config.yaml
n_layer: 21
d_model: 192
n_head: 6
n_kv_head: 6
head_dim: 32
d_mlp: 768
vocab_size: 2038
activation: "swiglu"
norm: "rmsnorm"
norm_place: "pre"
norm_eps: 1e-05
positions: "rope"
rope_base: 18500.0
rope_fraction: 1.0
qk_norm: false
attn_scale: 0.177
bias: "none"
tie_embeddings: false
parallel_block: false
init: "uniform"
init_std_qkv: 0.0361
init_std_o: 0.0361
init_std_up: 0.0361
init_std_down: 0.0181
optimizer: "muon_variant"
lr: 0.00299
lr_mult_qkv: 0.5
beta1: 0.95
lr_head: 0.0162
grad_clip: 1.0
warmup_steps: 200
schedule: "wsd"
decay_fraction: 0.823
decay_shape: "linear"
final_lr_fraction: 0.0
batch_tokens: 131072
seq_len: 512
doc_mask: true
z_loss: 1e-05
train_tokens: 797600000
steps: 6086
dataset: "wikipedia_en"
Each number is 128 + 32 x the weight over its row's rms, rounded and kept within 0 to 255. Layers, rows and columns count from 0. The size above them is the row's rms in percent of the matrix's.

# layer 11 MLP gate, 768x192, rms 0.164, rows 608-618, columns 96-191
size [ 98  99 100  98 107 103  91  95 101  98  90]
[[163  97 224 163 149 110 132 142 189 125   0 141 138 105 129 155 118 165 124 156  89 117 200 158 122 135 138 147  63 128 123 139 126 119 163  98 165 143  74 158 117 119 161 123 184 164 150 101 148 145  70 158 125 123 147 180 161 128 126 142 125 143 135 187 123 148 192 153 132  95 118  66 123  57  82 107 123 158  92 113 151 130 107 143 113 114 121 107 109 146 176 167 154 144 139 146]
 [131  95 137 109 156  94 151 133  88 124 137 156 135 197 119 123  77 142 143 125 133  95 100 106 166 119  90 125 150 152 103  98 112  63  98 109 198 141 155 109 129 115 153 196 119 131 166 131 158  92 113 116 137 164 128 120 132  88 114 117 102 144 167 104 122 163 124  94  95 172 150 145 152 125  96 106 143 120 103 150 140 147 141 156  34 134  83 106 138 128 191 156  92 171 110 122]
 [201  87 133 140 129  99 127 125 133 142 135 212 147 109  98 149  94 167 134 117  90  72  55 106 137 102 146  94 152 125 121 122 120 141 126 153 104  60 103 109  97  90 112 151 112 136 170 120 125 104 183  77 115 219  90 105 128 129 108 135 159 159  96 111 142  95 170 135  96  75 163  96 145 125 159 107 129  87 112 131 181  56  61 141 109 124  76 117 136 189 206 148 123 176  99  62]
 [209 125 116 111  99 132 101 100 115  89  57  63 103 144 157 110 139 170 118 179 146 149  98  95 114 144 113 158 155  96  97 122 161  72  51 113 129 187 185 103 111  66 123 165 160  94  64 143  88 198 141  72 142 140 102 151 106  84 120 117  91 160 102  94 117 104 151 126  95 133 140 157 102  97 133 114 123  86 140 157 139 189 185 123 120 105  60 140 142 176 118 128 187 177 159 132]
 [ 85 138  91 147 116 152 132 151 155 116 125  89 145 131 125 180 109 116 152 159 140  91 143 125  93 184 108 166 165 173  50 120 117 133 112 155 103 145 150 147 135 138  61  90 104 151 136 111 179 139 115 121 131 169 124 148 127 159 132 144 145 168 120 117  76 105 181 122  59  71 120 118 153 119  72  85 109 120 109 142 133 140 156  83  85 115  57 150 164 171 148 112  91  94 145 137]
 [153 141 155 105  98  98 130  91 201 168 134 147 139  80 145 127 137 145 156 125 151 134 166 111 149 130 202 119 148  97  73 129 185  90 114  97 112 126  88 110 147 117 172 145 147 129  82 148 140 184 100 187 126 145 132 159 148 123 181 148  95 140 105 174 173 134  63 159  83  96  97 110 133 218 123 104 189 104  95 117 109  73  81 112 130 133 127 141 195 160 115 120  99 150 162 110]
 [123 127 160 109 119  23 152 111  66 191  71 179 126 173 119  64 126 159  62 186 166 137 108 116 150 138  85 141 166 151 193 163 141 193 138 110 134 148  80 175 139 105 132 188 130 109 121 164 136 175 175 162 123  72 151 145 140 107 149 121 113 199 117 117 132 119 156 115 106 125 143  86 144 107  92 117  97 140 143 109 121 132 135 144  90 176  96 106  80 103  97 135 133 143 114 139]
 [ 95 112 133 139 165  82 137 159 136 103 120 140 113  82  92 175 144 165 177 117 164  80 180 171 153  89 116 122 162 146 179 168 179  83  95 161 139 120 128 119 167 155 144 150 126 111 163  95  96 114  94 198 124 135 136  73 154 160 174 158  79 110  90 124  73 136 115 145  76  92 129 132 117 140 147 110 145 139 107  76 155 119 150 150 158 146  85 176 109  90 189 156 121 135 104 140]
 [146 102 162  81  83 149  89 134 195 177 152 156  81 126 150 124  84 110 162  68 121 121 117 165 138  80  99 151  81  80  91 131 129 125 167 135 167 141 110  85 119 154 151 143 174 155 110 127 120 142 135  57 205  95  83 138 110 170  89 131 121 128  86 173 126 152  67 144 104 132 116 111  90  93 120 131 124 162 120 179 121  84  75 176 186 138 113  61 119 163 175 155 100 121 112 119]
 [168 111 142  88 124 129 116  89 140  84 133 103 113  94 111 130 121 132 111 185 104 155 117 124 118 208 128 114 115 171 164 140 148 103  91  69 163 125 171 124 107  98 105 113 134 159 137 141 102 152  93 152 161 183 104 104  84 147 152 115  86 124  93 120 170 112  92 112 105  93  88 157  65 105 125 156 139  49 124 124  88 119 133  76 128 112 169 145 136 196 122 210 191  70 152  92]
 [126  42 108 106 106 105 151 102 162 103  79  53 168 168 187 139 182 106 152 155  97  97 129 143  65  85 181 117  74 154 105 127 101 128 129 151 118 141 118 128 115 154  87 149  84  95  85  98  78 121 121 116 146 173 154 139  85 151 117 159 143  66 132 159  63  79 143  90  83 108 131 115 136  93 122 109 150 172 135  62  84  83 148 122 131 101 126 137 142 100 128  97 154 117 116  63]]
# layer 11 MLP up, 768x192, rms 0.164, rows 608-618, columns 96-191
size [ 93  97 104  95  97  95  97  98  98  96  97]
[[112 169 125 100 161 127  79  98 125 124  85  75  52 117 112  91 156 193 118 159  96 160 108 162  43 165 154  97 143 139 142 120  53 144 175 108 150 156  88 125 126 141 129  70 144 151 130 149 110 136 159 122 170  96  84 114  55 144 121 138  97 125 106  98  87 123 106 128 154 132 107 154 117  73 138 129 175 137 193 148  89 156 110  83  91  97 124 114 147 122 135 121 144 196 175  94]
 [ 74 156  91 160  67 150 119 144 145 137 120 163 140 161  85  92 143  48  92 109 109 138 113 130 144 126 198 156 104 179 102 146 137 113 164 120  86 142 152 142  97 148  82 144  90 108 105  89 123 108 132  87 174 115  99 133 103 161 160 166 115 139  97 148  84 193 130  46 100 145 129  88 188 180 112 121  99 120 115 152 149  75 126 114 169  85 159 153 135 121 156 135 124 100 136 169]
 [161 166 154 119 138 128 116 122 148  72 173 148 146 155 114 153 121 108 156 198 209 118 135 119  79 146 106  98 188 179 162  78 143 122 149  79  91 100 102 138  96 135 115 106 177 126  91 121 154 150 111 137 117 168 165 132 103 140 159 154  91  93 128 154 101  89 154 119  44 116 117 144  98 148  71 151  86 104 101 147 150 177 169 140 111 179  99 100 104 119 199 139 146 213 133 169]
 [184 131 120 164 140 149 109 154  72 154  95 138  74 146 134 129  97 117 141 132 100 111 151 111  78 154  88 101  88 158  96 104 124 100 139 137 129 147  96 163 161 116 117 115 156 247 114  53 141 125  73 189 168 140 122  73 102 188 195 142  92 127  86 124  55 115 115 136 148 116 117 128 123 148 152 153 157 106 109 118 117 105 121 176 123 130 121  83  85 113 165 128 177  97  89 183]
 [156  50  84 156 203 167 153 215 120  96 114 121 133 205  98 107 117 143 128 120 136 128 105  98 124 165 130 123 159 177 139 134 102 141 149 166 116 228 179 135 120  82 122 193 122 118 187 146 155 128 131 168 103 120 139 149 105 131 134 118 110 100 130 167 103 133 169 101 106 135  79 104 135 150 115 112 135  96 136 145 113  81  60 123 186  87 134 105 128 159  94  82  62  28 100 137]
 [ 85 127 184 156 106 132 110 118 134 129 113 123  59 118 121 116 130 134 161 129  86 141 188 140  77  88 145  94 187 135 173 122 117 130 125 146 192  98 100 162 123 103 177  96 154 118 169 147  73 142 147 104 112 129 105 136  63 123 135 107 125 108 113 101 130 103 182 135 205 126 106 123 118 160 128 118  75 134 120  90  55 105  98 173 123 184 121 147 105 129 125 121 106  74 168 102]
 [157 150 151  81 123 171 153  97 107 109 112 102 149  80 160 145 108 178 116 135 142 118 128 165 138 125 132 107 140 101  87 148 112 127 139  52 164 177 212 146 164 151  92  88 141 178  74 173 176 138  98  97 124 211 121 131 138 155  86 165  90 125 170 176 115 107 111 119 109 122 151 131 161 117 158 143 111 115 139 141 126  96 138 149 100 108 165 161 102 191  97 174 145 129 116  93]
 [136  82 114  49 137 112 174 129 183 143 177 119 139 160 147 118 121 119  87  75 129 181 123 101 139  76 141 100 111 163 110 102 103  91 113 141 119  91 126 145  80 142  84  89 107 171  90 143 127  62 154 142 172 107 115 112 151 107  57  79 137 119  98 157 132 100  91 142 162 123 112 114 179 123 168 106 123 119 128 144 116 105 183 121 117 128 164 107 147 111 147 155 119 100 148 189]
 [142 160 147  95 121 191 118 130 159 100 125 141 145 117 158 146 156 133 109 131 129  75 133 104 107 125 127 170 185 118  97 196 113 146 147 168  98 151 161 142 118 102 168 120 106 130 141  86 133 121 109  59 171 133 116 158 105 154 119 121 136 189 106 148 151 160 111  95 188 124 114 115 124 118 149 107 155  73 224 121 140  91  98 191 126 127 127 146 115  99 102 125 110  58 133 152]
 [ 85 106 177  58 127 134 128 140 117 131 201 143 133  95 165 121 124 105 128 160 135 192 164 109 166 172 135  98 122 169 129 175 137 144 116  85  78 122  76 153  62 144 139  53 186 108 104  77 140  83  84 170 152 115 110 119 113 137 152 121 162  95 129 101  92 150 113 107 145 152 128  99 153  86 174 128 138 141 122 137 109 112 108 184  94 111 129 107 108 109 101 101 106 128 116 105]
 [119 206  92 129 161 113 143 157 100 117 189 204 128 140 129 167 108 140 107 150 183 159 172 100 157 190  83 132 132 130 176 111 114 176 125  94 125 165 140 166 137 177 199 138  86 167 168 152 108 126 117 149 135 143 104 103 157  98 111 179 110 171 134  73 179 180 138 162 149 148 139  89 179 158 155 145 158 165  91 138 136 149 164  79  71 140 116 117  97 107 109 132 104 159 160 115]]
# layer 11 MLP down (transposed), 768x192, rms 0.153, rows 608-618, columns 96-191
size [ 92  99 102  87  98  95  99  99 100  96 102]
[[181 101 140 122  83  96 154  90 159 150 123 145 147 131 120 189 126 122 133 119 130 137 114 152 161 141 112 157 116 117 137 144 160 184 168  92  80 154 179 158 117  75 123 132 134 180 143 130 146 104 105  93 142 146 102 150 144  82 136 129 167 118  44 169 175 128 147 131 125 111  88 130 114 165 127  83 126 105 108 155 121  84  72 149 104 146  59 135  16 131 159 118 143  92 119  85]
 [119 165 133 124 166 126  61 116 107  85 135 226 148 103 212  96  72  90 138 167 120 110 137  92 157  70 132 133 129 153 105 123  94 110 150 130 165 121 131 137  81  65 148 148  90  90 130 172 126 119 107 126 113 157 121 111 175 159  86 131 144 162 179 126  80 116 124 117 123 171 137 135 135 145 114 104 136 109 122 130 144  91 107 149 107  75  92 145 106 123  87 110 102  86 129 119]
 [141 150 104 177 123 133 100  51 162 135 147 122 160 130  72 151 131 102 105  92 149 101 147 141 152 157 164 119 129 178 205  84  95 118 112  78 128 172 113  93  63 106  89 135 147 163 131 169 151 157 154 118 127 132 178  84 177 144 153  96  72  92 153 145 155 149 124 128 137 177 138 115 146 141 113 115 130 134 116 116  72 139 125 109 167 173 142 103 125 102  97 181 169 212 182 160]
 [162 104 101  78 109 154  80 160 178 149  67 114 141 116 103 126  94 152 113  80 112 154 120 143 124 131 111 164 142 131 132  96 143 179  65 164 159 112 128  96 103 178  83 119 123 133 136 132 119 101 204 121 155 124 131 146 120  99  77  90 174 100  74  85 127  89 128 115 133 192 141 100 101  85 142  85 154 141 145 117 154 152  99 180  93 122 174 119 138 144 206 120  86  94 112 101]
 [115 155 123  70  88  98 152 147 135  63 149 164  99 170 112 109 143  97  78 130 135 139  38 130 154 126 188 145 130 143  86 115 158 156 127  92 143 121 134 117 117  72 160 131 101  92 133 124 147 120 141 121 139 148 147 160 115 104 152 184  48  97 168 108 109 123 135  44  94 133  47 128  98 124 108 118 126 147 173 119 185 118 138  87 137 156 154 177  89 119 187 141 105 100 114  72]
 [161 108 105 170 145  91 156  99 103 164 109 168  87  90 131 125 139  93 110 148 135 136 123 120  95 119 106 187  87 161 114 179 108 113 165  97  80  66 134  47 145 152 136  94 142 162 142 124 131 119 165 122 137 104 182  96 136 144 134 113 185 186 178 106 114 118 182 157 118 155  98 102 133 116 106 133 141 153 150 140 146 101 176 105 206 118 103 145 137 109 127  62 158  90 122 178]
 [ 92  55 139 107 123  89 165  93 131 109 140 131 187 175 203 145 151 151 123 123 152 141 133 132 199 170  85 106 175 102  85 156 164 155 137 135  88 132 133 152 113 108 117  81 158 145 105 132 148 131 134 138 139 145 141 113 112 124 119 190 105  98 179 171 153 110  95 104 152 130 128 126 159  70 145 123 125 102 164 114  80  74 151 131  90 123 123 148 102 144 109  90 151 151 102 154]
 [133 164 170 163  79  88  91 153 151 154 141 168 191 105 131 166 163  82 165 121 131 150 129 174  98 154 102 138 168 156 146 141 115 150 168  92 171 116 128 155 109 146 163 154 117  94 126 109 179 134 105 111 147 137 132 143 180 137  98  92  92  91 115 138 106 147  92 128 142 126 175 151 124  14 177 104 156 173 161  80 130 126 140  98 102  83  82 158 157 138 118 172 127 148  96  81]
 [170 144 105 135 138  97  99 165 195 107 157 157 137 189 169 126  81 169 211 110 124 139  77 141 150 117 121 139 111 171 159 148 129 116 101 124 114 138 123 114 149 146 149 105 168 116 128 195 119 126  70 142 161  91  83  88  86 129 120 158 110 135  47 142  66 139 154 163 124  81  95 164 102  63 143 151 150 146 125  96 151  92 157 163  88 124 143 172 124 139  69 134 135 185 139 133]
 [ 25  97  89 139 120 194 168  92  68 122  95 119 113 162 144 103 143 192  90 185 189 106 111 105 104 128 145 134 149 140 147 172 140 142 123 117 145 140 107 144 133 114 108 117 101 187 131  79 157 151 149 161  61 171 173 145 112 109 159  67 131 101 103  95 132 157 116 139  85  94 128 128 140 182 184 147 145  77 129 144 101 189 150 149 126  99 118 217 146 102 113 125 163 124 148 167]
 [159 143 126 123 125  96 123 115 134 186 137 169 123  81  87  69  97  72 130  79 131 162 112 124 152 136 121 102 132 163 117 172 116 131 137 158 138 170 122 100 165  96 111 113 180 180 115 116 141 117 119 125 125 123 179 106 128 126 150 141 147 175 111 126 151 125  78 180 174 117 156 173 183 120 116 147 113 107 115 182 151 183 130  72  84 111 141 122 185 161 152 118  74 132 228  88]]